{"n_layer": 12, "d_mlp": 512, "norm_eps": 1e-06, "qk_norm": false, "optimizer": "soap_variant", "lr": 0.00836, "doc_mask": true, "steps": 3574}
Each number is 500 + 40 x the weight over the matrix's rms, rounded and kept within 0 to 999. Layers, rows and columns count from 0. Numbers have three digits each.

# layer 7 MLP down, 128x512, rms 0.0598, rows 49-127, columns 384-447
459473536515543441484567461503468457484506487528528512480526477453492511507454486468528520464436524556465546457511501463495405414448508537503438464410466505482499505544574539544479515561497545
555527483527578513533501509501450486488513537467466487467452461481516510409488449488543486524483582483429533406456516498528512488457524505549475484490505498476420489496508499508507525442542551
512508438574401517491514481497430507489492474451460445480477461537498550466498533499502496535498457502519461515452497505487518616536506523517425586403470498457474448489538532529553527569476514
464428510451436467469481488482490526437481479539452450494490484548497530387512415520498534535517509582518542471500476505443486452561463471487443463543507471459489541505498525561454497441486538
457451500542562588528493427450493457468575456517503501562491495494526542424509509533506545493464511487491465500455547559490541495472473545508487489482516533539520554499504502479526457516530514
455505578478507550543538494535441490579514488482457478522510531456481472469577577524555501423507477560476514474538504554446483507428566535454393559475514468494453550472461515506471480471584570
498551484506527500554446519453514477507520497513512455478502498492562615541483450445520535458482444508516462523553475556476493502533524549562549480557524496533467554478482500552388494493501490
497446510525511497388578500465484549528510541531585473509580470534478561471516486485486478462559527520475538575449557491514497492423519501499470442521463477476491508483471515511547468468535470
387538448470496519554488436534516457520485530526441451536516565518504490551466507529512544601520488529455460416541519466465529512574536515449461459432449494510555467503459470475569548515498542
536540571482669502530497494578484504525549549479484542501525498543488461461536520508496512527482531511493560449489565537486526539549520506466502429513499552507462475525515501530506496490464526
514521549490521540555477518500487459520517465490463520518573494527454468491438534526496543459459501529472496512529508525544467540520470523488495395506472480465530478528530522477555505500520514
533500477560464547472484502475515446477522562488460525483463599517514467459557487525504430497536482468558487558488534467543487518520510434487556510464544517513570396547489537532479540521534490
498490424506448488454482497481519500446440489498538474479427489519503509534485418496490561505504550448523596467495478510499534504476481409383487561490508527487509538474472486486560541460530519
478440500531538527513490541483517465489463533551520465498493493511539511520438423587557443490556455486555464463451554487494572474511544480490465464495498460496504500561540476545475598509436512
373489524529500458482490543499555558534510469508582549470402489497500495547442563552485513501575509512574543577545511491549476525528470517530471527521549473558492552468525481536494469548459476
509515436501494614502598551566521533464558506490486457493472474487533483505486499531521471492532533461489508486536548516458525445487486549453562475461514504495489430474504529521599484450456550
433500506494524439483560510418568466487481511558510528488467535477468519524491517483490489534503492517505530541479487514541480487538543475471425478517514452478464492534510479529527549447532494
443501490492463490490482454609441451520470517497439549500550518491459449555525484477490512530442499380508529457419393517473446562517446462468536453513499477486631473480441535528495491492517512
484468468435474495507480456482511491512512443489505537434541461447472446556521557488448547525448573454525495490487561450513466550484542510554586517449464455511498566512521582465508496482539538
489457507465471511500468419536469480477532520525531484501524495452475476491442457605546443492466581506480459517539474591549419516503532531401446497582408480535452515539548500473529451483560516
513480504475563554545493506464462478499489494442519483462543501486562574475550486542484485458581521485512465523514484596497531432510524507457567494503519550503483441471478431484494464537419547
499503451506546427456535457473469466545558552486486491518485493452464518511542520522533495445536474499525541549456501464506471510513482506545465444494495506513449466466527484501516477462535476
431499448474452468486473478492510471471507503476548500473549432466434485611500472480523566590464482503531466489536513520493501486476484539506500563475508477532508505512446519529444508508488489
495459499527543438477586566577538458520465447470508441487512527483459469561467527565460493480468528431565509449459481525503484529500520523534505456427501532518483515509465487575554567571488449
539500464451500509494567514548540493544551473481605522512510454490559483482465511585560493505441498503528505466475531474442509599565512535519533539496607505520465538519526467497460499479493467
541527487458502532474449514453472504524464581515530510427525493481451534513454517437460525619510528482488447500424597523515451419480398467507513498480566458499541497611484564518457424514505454
582544516450547527441421525504518508524426519472480593478406508511500463471585444541522490529563541490466401487510470534550486512469490467537557515570552567491536513517527508469589470543573454
497507540529503575508468477541508508471493491534506516476518520424426518515533501484469507520470430513494464517520508564480443431482488463511496516579475538514522490490491477491475519493540545
426501520545559494516489449497531482505515473457485490456557511492537494475525534458530493551481575511519513508468473531486482505537473468505532507543492486500493484499506503507475460492491516
501585576516462475526487527494561559488428519525560516466509516500459519513477526532476427465537459516415465413485481497470554524506450450458496503449455527428534489497533479433500449503508506
494449523535531496562542444536490484496479534586461512506470550484590499558504541516482481475523508478539477480510558487473511535442490503536503537515493557458530479478547560452426488497487479
481487485468551489512442537484502549569502526463517495550595511545473552503466510501488511512473460477557401414505505519531456520552550442518495571493521423528484498513476514551498482484515552
496526521604499431534521486450489489438433574556554486519476489477525473530520515515466532460512523543484477555482508477468540515492496468465454503460425472462479567475506503530433436507465496
482476485578559457401471473446502488476502515447547526462457481471521515546484460611490486513489462402480495411498488453562475501480538478462565490434460479489468505599510538467500466490549439
510506421501523489495495477518538469506463560521510479446513535527531447535590574501443457514504558469455540520557489505460502560577506603545532505433447500542505531433483482444502490507454570
498517497482488509548482543443486541505538528488436480462493506506477473468539463456497446455542471449495549496545516517513441540499510536509510565404494490487522468481496502535528545469519482
483545438534562595491504524482485557567497545552517520516463490537463533494500551509482466547516529472461450525556471462507509478486530484514554493494508479456500491514474464502482482519572479
531478549440550503492566444604483473453535428442470411443521494467516462454491484515620516411463445463478548456489446482509492496453494461486434491567510475465498495493452495548435510482509548
553576510545449483474487482498592524542490533446501494420509518474579504581488446582478448578498450519513479465570522502497530491480551466513577557534486474494539433456486427498570502590450467
469509433523548504504591463469483537493434494519475499458460455463497468567450542482492438514481536518494493559491486522508551535412442522483459525533449517492511520554518493501500504580439436
496453422467458429592584493542407598495441514501441539533556528544466486542495534539432570504529468520496426545494511503483480500438510491478528440460496609491478479454493460513522473504493482
508482515504538490454532483484460498480609408498475551483504515496478484531500459569501487481445530489576504532494535515567483377515446533543536432507496519498492560487553540549553487478559543
502508501545497519427450509462503555524541504467554453520421508467490451459441483476506460500490455540497498523525449479507557495496540484512506530513451528481422522472510428542548526554540404
496495545521514565554478447446438507490581546480511493541505494538505460401488472576496463539491484508546477468531439550530425459519457551532417453511532448456520557548453470517537499481479423
484476485499475558424499460544557548567534543509544495460502548503511484531438447509503498470479524454504469445493572521459505521537489412524486501508522545537520570479461498500505474476439464
573514491505533506510441480477511506478362467528561510481575483516497476618564468471454504559425509544425513496552451504532463496470506433492487427478490534555516491513477460460424436576509469
505558471543451511484552565535628442563519504490487530507546524521543509506448522498513458524527499489577542534530575461532494521568532523476502448543547508524530468529473524483526554470468466
514473487477525400475463504571494504433461462512448460499501492491524504503414443502468510458442491476528410571567514512525502552501532557492540533545498410548474520491497523520452469504533556
554505479517506523560466527495391469477486503514540497550593560492522525571608452505488519486443485512482405491442518444469483489531534521526524452503469435468525480574494516551448500546527448
520409607436475526596553466465534523464489461563504513506545500515533539495567429503455490505515444521465573477542455535555452488508508516482540497441536507566541512473480425488422490408564516
503546483522468478557472488452500555516574519513544496486491520468468508503517505448495495501531525459472497500467523481491501555527525541516522534519463423462456465562529477511535561493507527
541469499504544520513560494409571582506525499489486510530533503490553495491522539499462512418475503514459512500529482455572433466505510443522426502510539434497486559530454448520549511455534445
531493514508532582535500563452542476582594530493506589545512524510554522408503472448482487483524547450530459544562479535444493490509480460507477534426539521482462460458510486472533496523492480
535487519518510527483519462549460525505560455468495525484470480476483469486509473544510502493548547440487507531510480547522500453506453504469402468496472528500556529489534527540490452545500522
549479479539476432518454478451545533473527415543491518502526560536496385479615589496471475526457448479492543492516503591572427555429473543459436524412468547523562537521424534438467528526551535
513510446488479491529543500512435457509550530464476482473544561529483516532520546478551525450486513512537519523420537469475509461532492455475454456504540497478448562473499518525438475459412415
530490434548448552435552525507471504552527471449446457501436517543539513512447458492496579483558451485497480528519508484532482451468589508477494512569567487469488460514435441455493496558536473
416519480538531486541499524483490492528459524468498485511518512476487513522526531527455522441483464499499467494538513510486537479463613518452505442552574518561465490495551469585525442455470548
394574530525482477464447485511530411543551529542489448474527506522508415473583552498464470525461492552417480505508615462467478521461481492465488483461470535526558435582512570428462389556487476
459508509508441520488514474586551492493495489497421494459508510549444468524501479424535496537482467543456584476487487487503552452560538497482493502472523449529549527492479517440484537524478467
469504451524511545457529486528478482465534483504471487497544468498476489478487427535443567501559532470552464475503500493502521488528505540513513504531444478549512571462535479527506507537482574
493483597474487466489480503554536466543563502460513443521518479472567574502479514503427544469479503501476529491549521493478456557487567490524475518550510510562437472436541474554546542420482479
558527486558463477466501464534435504491592449515476494523503503526450470476501554410495479518463540498517499499495554526497525460496477496520524489533513542440509405516531524479486522457503459
471501457439602542559539476519547572514502497472477523456503473498512526557430456490582530494497493496493499473569479407490492564564522474524443483500502498512489495511460522412513494472462511
421488502535430488536478540511502431480469534483485606542494485518533508489490477482500515531367556534468454517456497497532574583512448513503478403495552488464504507507467488466533518426509493
492535449469540538462485493496544517434504499476566525532482534514460493503507505458534440480549455460567470492508460516529568475531438553524606502424529529474492458499453483510517475500523481
462504540470513501475461538562550521554535510490529506465512552509617516461424470456561468433514513543500491501644450496494468487532548621521521491526491430496501537515484481481525577499456447
429422463460479558467532484490492547513547489515498523537493500505510530562465515454461574482487543467501546492464487504488471522511538516522501488535445513515455509492476528515468493537495501
546486538594483456467538502481502522507494465463509406514456469523535522486474500464486526493447522410493532414490464511489551474507460479556507508546448510446434473534463523529533485448423503
499540535514526478454517490557562525517551466466495431427518487499530449551567470480499571459463441515522496499477485471507488490460449449516448452518502460504495589429545458546525554535517504
562509481443379486487415460457510477510496543481499540476445531522471457492465529483444501477439499537525494504504493478494500514531539455505484449521457472518480540518507486503458506521527445
514532456587511537501462432505478548516486541518494512546552551475583516526463557581433559563485540518438519479469508440566452403514525475405577484490570525475526489461520432500431478492463448
510435509513472566451459515427459504474451531460499473470405499500485518474531487530450496539504519508486462517471453490500552497513449449534548516563533459452458547472480487523520507498491562
472493479496487501448535504523475500490537478556463414496533441527517509452507455445564545431483519562471501533490461471512536455527506471451485523518473488498475488489526522509542463432495487
535568435516462523432526513501495511476447489506460469513541435467460508498529548476469524489437509497543473509548516490503425515492475544505505429489506515457449519537431536497460498494479479
411465485512523514481509473487514538496543427531523492498555538472508587492439555517529484465501431472428552491498491573479473556501522494513536494516442535530447526429498536492504578501498499
506533480564480513540468500428554529489469421472512560517467530533459509499514508466509490497491479526434573538467494407468506469507491445520529473481471555440486534435512504507495500505486481
504506543499470470469556477516489482553497459480495552469539489485513510566533592536500536490496496505508533519481450462540500543470528443505498468497475492479494480531522525557447558485524466
465503475540483496486515551511524484575531477517474527537447506441519463467529536467480487520501468467477482478496520600552455564526466468523501416526485579534483494425543494524503500497482548